Weights of a small transformer language model: MLP 1088 SwiGLU.
Each number is 500 + 25 x the weight over its row's rms, rounded and kept within 0 to 999. Layers, rows and columns count from 0. Numbers have three digits each. The size before them is the row's rms in percent of the matrix's.

# k: layer 2 attention key, 320x320, rms 0.0734, rows 107-127, columns 0-63
# q: layer 2 attention query, 320x320, rms 0.0743, rows 108-127, columns 0-63
# v: layer 2 attention value, 320x320, rms 0.0463, rows 96-121, columns 0-63
# o: layer 2 attention output (transposed), 320x320, rms 0.0458, rows 96-121, columns 0-63
k107 130:466506494500510555544507510488506518560537499476498489538483502499511487474506517486498473488467503483525476535504515458516464540502476535513494461443512501482550493468464506474497474510493497
q108 115:471437528457522527483509477514474516523472488511523530485492511476504477508486518513518485490550493462513511465460528551458516515484479489501490465504519512503508518521546506485518492514458468
k108 105:493516530498493506485526514451481531561529507494500507522540502530538482548463515505504463441497486520521500471526493535486483503542475507496446505517510512532509491504500475509516533499484486
q109 096:524462494487552500466496499499464481472494519467519522475494477533499497488536478502496460532487497441524463508496515523459513518499505489489492474494495481517530485484533483513491555507548494
k109 091:466446525515496503491544488519476530537517477485475508555488522463491507524486472478518489485495487449499534513470521520497463503500475510463482493503502464519478493511523529507546522548448474
q110 097:486510539485517490485529523496466498512471483495481528470520527467463501502510517522488488485572512494482485500457498529500476527521489496495509446485518500473546501503534494514496478522462508
k110 113:495535531489533505452540466483468505527512499501506512513527513509513510529496507483483477493534489480497498467508466552465497464531485481462502490543497495522478480500535508508493531512461538
q111 103:477447493469541542442500510530447546510495485461531541469490483499521496496481517528516470484515508455544471488503552509521552550501526485533489464483551502467552477503523516511496533493504467
k111 087:480465522503490497451539484500480512520507502485508529541529509464507487523458498505479475471510457483499526473495492562493469488515467475517470485560462501549480501544520498530517559515454492
q112 098:497534529523475484491472470495496469496463475547488469494530531469463495527514497498506515496497495511462512494465468544486448506524480501488514502522438505516489514514538500487512461555454527
k112 099:522532475508513482475522477494515526515501522518462493480471489534537520510528498461453519526521508489480469519498455462492458466511503480450532494495525475488495491464511520494464546501491549
q113 103:470486534466497500518516521498484506507444486468499503491495522492528522492513484519528472486498477509498488473522533520509485519486504510521476463475542547462522541517509500532486452501492487
k113 093:452455528477511519453530507477482517528503458484543489515520467459520502508491484501519479470499487505510499487511483535487482515538454463491468451541500489499519503487523493489545542509497519
q114 107:549549466549477504557480493495570458464517550534521474519487504527528511475530457483470514484474492513449515519534496469466470462491490481494483525511458503545460492477453505500510507489530496
k114 099:504499477498507490517475498536515476451475507502472483488468517532483516468509494516492525553492550514487503510491528464517559497461553537509526515461496486460495506519480515502465434471537494
q115 087:490500519523491484507500495484487462492443468492494511502515487513475502517530494533518487515525495519501504503493487521476429508493479511483498495470514503498522528482519483514499475543479489
k115 100:507471497497505517425533499493431551505536492522485490495534462529509526566459507478487490505533521499463484460496475552471501477549503492474485491537522488483464500524526518491480550483491499
q116 088:476476517475526503452527471518502548516523510493476485531484471481516510493482497496513486489491496444561507507484504483512555467500545504466494479505537503513514459514507528497499546494517508
k116 115:504471539515478518504502515535511470481507504488510488520528498466416466473513510525499497523454506485516506514513524476506477483492485558529509482471496485498540486476477518500544483547506461
q117 098:516488479517486507504524505470524495527527513529514461516512489512523509495484477482478481555481507485516564518566546495468502528524488504525491492487457455485458492498492483514524561507514454
k117 099:481466474498459488520509539513525480482477497502486472471489467493504514477518524507518505517469510471530489515492548471517515508499534509487495490459522515477517516541456525520493501531516469
q118 087:517497488489513512468516475514489537497519502527483497525507508513516478499461521466491519479476518477538515524477515498518553502514533496506499503524480477518494469513514514491506523476512532
k118 113:537544489500492471562498508532529485478503530505493493499455496531483526446526502501484511505482505500532516540493508446529486497461512514498545498465504511472499494487471496511462478487515485
q119 102:539527471522456515532480510483546486455552541488508484484474471496533505481511481498465514517469518523482474517558512435526507533515475485513501510487500472511500498476443490501537514472534477
k119 091:482499495478500471501471505543506478460463493478489493494530491544475490493484521535497500561513514468506500512512527509493533490479559534537506528504483504457495491534492525492460435489515483
q120 097:504494495485514488473534468504508546532538541491501499495504433557491508476481522516505496543494524446524516501536503472500527508497490520511543538506537482469502497508482516479505507513517473
k120 097:541476479541472469530491538499493503487492533512491484482520528540499441494508520500511505506496492494501492495509526509484530476499537527523474545480485516499519500529477508507518489496545463
q121 087:470482505497500527460525498521502545508526487534454525552508528463503497524489508493534552503504543506509505500484512514540570482476552494487488487519505485526482482481513523489502496502500531
k121 096:501568508487500497533459530495516477484462479469509518511462479451503457472530513525520502499488461485513507535506482449533488525506483501525537469466487540512574559474501512507531499514496498
q122 090:518516471495501500565453530494493438440479509482489491466477542483513494502527477541477482493508462509459458488464499484496462495488479501479468495496499514526524510479474498495471460477496489
k122 098:463532532489502537456460467509477502489482480502528502502517515477477503506491464513515502523493487519482496482515496541516540483480522507549488484514474495518523487487524502489496488485484550
q123 086:509496525518497498508479507475502464483492466500507491455477496521477507507506495534486498522492520536469499512494506492472454515517473519510500490463506512489503517481475489507498479534490505
k123 087:458488484513535541474505473476513503530513495510497507496528525491547487554501473462518478471489482533487503513496492554461512501516484467511441492515509480530500518529540494511512491504476551
q124 084:470505489488479505488453521521525501479502482490498502529475499466537509500516488466541497471485496531492502480461487489517513458453548509495467500504529543524488509523490532497502445489496483
k124 084:483501522507500545546465520477492471495502464492517517530494460484495501491518494496531478475462482517522506505509501514525499543500483527511499476476488504521524526430496459503530491520475508
q125 110:516519468530500486497513492475481540471544535485475522494495477497496493515514488516476526497506502496488465483519478451565488519486509475509524519466498491471536494514493521557461492445496481
k125 099:484512508490486488483441498525475481465457511490495514499535503499457496523482542529478508510524491472499524476515520513504533471457502535573522527568454538518481496530511522498487439501502485
q126 089:518508492522506477497483510490507439500470481520518490468520524491445507506502502527465485541518462500485518471501478545465436526499473512524527483511460490495528500498512487506488490526486453
k126 113:507516484511532501494500462465505533545507509528499473475481495480526529528519431438524517478488486522483505521481455515501495502500482448466497500518512492508491473488536499497497526497475553
q127 084:539509493533498470527499485465501501515520525516536476454475465553492520494483477515445499529490493475494542469562535528480477554490475515545491517475466488453482496510495484514502522475502486
k127 088:496447467516462486498496507497512484468466520491456484455490507505519498541499507485528504483508497505500500498479516481495515502475511471498476536502536523492443511576487518514470476486553490
v96 093:476492490476493532519515486522487518497505481500529488488499484519449499479514528473506525495476567512501427536482494484515535506500502485494543463493508498520531495482496481506499510518483469
o96 083:590525469534471502548446542490488505529515501489530511511545496518480506488532498525497492499534470535474508469487489502490458491468524484490480509503501516489473508468495503496476517482496511
v97 104:484532479472478491478496518532506477485468499498470512512493478495506523478525537552516529522453453485565508478496545494524495498492515461508508493492482540518486511507469538522496486486461471
o97 096:547519514515467492554436496488487492511499508505472540526518492509499505479558545469500511517549482534499495491523479498486499492529500494525525490522468493480514491473508481467470531502526526
v98 089:526480501507501529511506526541470531457461485501523480523503503544451474497497529553498498510524541478529471452490537495535507490484505533504496524448474524486488496512456492507507519496487433
o98 085:569496489527496501538470526471492481517484491499488508508554480554478484491524466493469505516516466513487525481494493536496490491490506470472488498551471481453484531439525521474485517525501510
v99 091:515497441532520527501498527513474517507528527492452478528511450509495517507524499518511554443453488494511476490521505492533529503490467464503510507526498509539473507512512521509489518514486486
o99 090:512493506491458506465456524501437497486522489489474534538491496465527529472501526496541483508532498536471523474513476489499521482476518509524488524518467506492470509474461491509490511504484516
v100 098:482513517482479515525516465546469554477519485566505453480478511479497511493495517493476497518523502499487470456441445506512527483478514512472538502487517492458491432494494509510455509487533470
o100 097:492479504540468481486560491448520545525516501506524512504476486484496465491493465491499546526492538474506543510470516473516486515518464512496484526502526483536519523488510496515549491546464520
v101 096:467502481545449511486511478517497480492506541528525524507504505529471492505502537479498480554458574497499465505508510491522496461482512484525514543503481512505531496520475490504505473485495484
o101 097:570494457506524470555462530518467496525535474486487510486532506528457547498536464531477511515490477533492492485508477504470477510487536458493482465544453502464470536483522505503502549489519519
v102 109:472478471489446525497523493505505505508512438460464528508525488511478526515504494507512488557475531516520512509491497492527528469501486511484500525490534502442447473490504500456484465509518497
o102 105:498512520493536513520531489540510478495502470485514461496542507523508478508503499502504515496517487478478443484511529504463501478525524468547515486494501492469459514479521527487500514540518475
v103 091:488484473453470520475484527482538478508475479429537513542502475481523517478524494504466509492482527507528510498544460489496514504505471494516543443477481514494472530469474450526513528533480506
o103 093:553521476496475522499478514520514481489526503494482503478505507531451527470509520485477457491488466500499486487503512534475483522432526453529501479482499522511509452481509512523484519451514477
v104 096:527497536512510474499511499496481501497491496532463509472477481507482515487538533537539514499494453506435498451495496524505515516478518471513528476516459481450523481456503484533520517539506481
o104 100:484507478501522474502499496491494483559478497518474478494496489504496466508482486472505513497460510526509500559507474443492517518538475510475517535501511469509536534526448533483508525519496478
v105 105:505465538509493535489491493486496537497505528522529493515499554467476486479530490482528494542497472500497515486470518527499508490483532509508501516441470514555539523506478535458548479492503471
o105 108:475517487517514472490500482496506463548454482518506514500518499517495471549522507506495502498506482492447479496491474548500473488489520491426496494499491468472445523504472477471462546502494529
v106 092:520510480480470502479477513538505519484484498515570496523511565496515506496505538547462478551519558520500501474482503499476497532521509521523520469527496507478498480477457451499553489507480486
o106 095:555508497487488476533472522490515492497504527497466492458511481553458495485519498471456508481478446496525485528506485514489520500503509445514513466527484507498538520504513509462493522459503540
v107 117:496510484494470488499526518454541488521476481483538544522489471489520517500513521512477514509450500526555531523532491485543473488494510504514528479512476547522513523513467467496539516555446477
o107 107:536540499499499504567428538516481465504509500489488522479548516524469500466518503495496483478522469545459492482504466517457490508475523471528522480493474500504488468468513507501469526441514513
v108 106:504512550500454476523528556479551467498510469494529563496502484491516493503498509503487505522472496490490561482524507481533467512489504510487490480499484523490498503481441432526553529529502466
o108 103:559523493489520502556454516511508461529504512482491483492519514552442523470501490491457491495478497501468480524515488502471506527489513460521530461495467490490522478514497518494503545456496502
v109 092:534494512570504498511482539459505528494511499536525521496495476531526521500498437506512509512555487540446520489478480525494459504509518524473483490508452483514512512473492448533521509523518518
o109 089:387534519493549527449531471515517485499472509508503471473460506478506481525493510497484442473455525462469451547495493496494498505489466512496512505478476487511521510551479506511512506501504502
v110 090:437533503480497477497463504538519469481497509531501511506523548486503496486458509501506487536479542488507524537493513487510491498499492479470493528518489556543546498524482527519479491487525563
o110 095:546494466529489497572493502490511550536532517508491538500505512530521518492506501527505562519538498503545501484496503512521500536539515498479507496508512495512546478479484491499521494473526497
v111 093:531477488475543477513516496513488485461511492516473482485515554501503509513511526517473484495520464472468523484468503524489499519485504508519488485548496483452472482526524529497425496482511556
o111 093:512478523481499476508520499478490541514516495511493470523531508513544482522478520470513535525509499504572506506504519475527524497603484503506481511493504492516540508503479494502523466555494470
v112 101:535486476540531497494520497476505538528499496506516493488494491532499493489495436464500528509530518534509523519496431540484507504492507483509481517485492474520505496496536463519536529503482462
o112 101:434520488462500529475559502504529481471464502490534474497519510484506455526449499488538436465439528497471477518498499504479498498480474532470481489456524500521489483497486524521504487508475509
v113 107:501516488516476454514491536479539477493513512487512533461477477497533499511498496499460515482502465516479514507560446500495457497531499510500502478532473510529505518468467421552519515528557508
o113 110:497502468490496514493496495516508468478492479508507486488458509498469509495450501473465459511452519489479504514480489468513500531450507497500517523499478488537535476520482510532525525453506514
v114 103:512491503491545543510514477499498540473538523541516468549490514510527496516501460463490507482508509492492512474523521562464494538493524504503491479511491478504500498484480512501477490470472555
o114 097:407498543490532486463535495472480495478473533506479510506469516469538478514479492486530477467445524481519482535499478489509499483539472495515479517488505511527537500559460461473495509499495539
v115 103:528486534515567517534468483518439501508507497539479464537516483514500506478489475489540535484497525490487463516494544514493529523507496495518492503449512499522528497472536512494488535495535513
o115 103:500509494530470531487510494501492517529472516499540522551506478507542498517503515508549492507488492526546498511477527517528474471512479554438494532476526501470506528541488498505497446526494490
v116 100:509510469527496475449519468474533511476515501481458550425511517503496483515534491458454526492501470477493488506513449493473502496486494502516521519542508498512499531490499497509457492503529545
o116 100:480475485480523496426531467498490505479515497516504460486479513465503500518474500492479497506494512473467503484500512458517508520489515512489474521494488492524473496482480493526514518521509484
v117 104:468506512513483537497531540474512520516535490469532510530501480520507497492471517527497514498491491503514484502537494493505478486503494509493486504449515486503508493496481467474506495504537430
o117 105:508498520534502512465472497507508460491464476498493501504462480504467497491531504490474453484491524471434494492496497543481491483485497487513525497518483491507503523499538499492496523468471548
v118 089:522473510540551522513452477528485520506496550546514491537509514518510484496491463479530498487484531504456473509486498501482536529509496491517488544523484481517532504496537524486488488483520534
o118 088:452487466448483520485561519485498521480495506490517491503502499469528511524482485533524520499468517489544528523500495478535517497488489527454472517488543527517495505502454522509517445541467493
v119 096:509468471458513581509519489541493536492502524512525451588503531472506504499496502491522506510512533513523515510485496541500502499454506467534518457504491485501505474461488528464462508503500507
o119 096:474496481538478497512523509478498494509519501472459512491512516497494473489512525489506492497498500469502466500475465502502478483531493469494481523486514495545530519463465484481499544496510498
v120 089:471501478533487484474467481513550507496485508503468529519522509465507516538523505478506472523544461514461506464493470495492484496502525468493455499575510495493504477527534515487474489508478561
o120 085:428487516464545485466529478521498512485510507513486485458440493478515504503492520502494503483499518473539485525521528485506548506516487512526518487482489506510521498520489498512519518499519488
v121 090:496497507497530492508532455519463529495542490518500448489502542525506516495477492526521495500540527491465478517471512545491510501489529523527485529533466485473497449515543551469458483514503495
o121 095:467478520506515492508532494472503530484461482502517491523530503482525456553477496506532525512486519513531503520469508480502508477565461540458477525478528505524498538505490491475507480535471501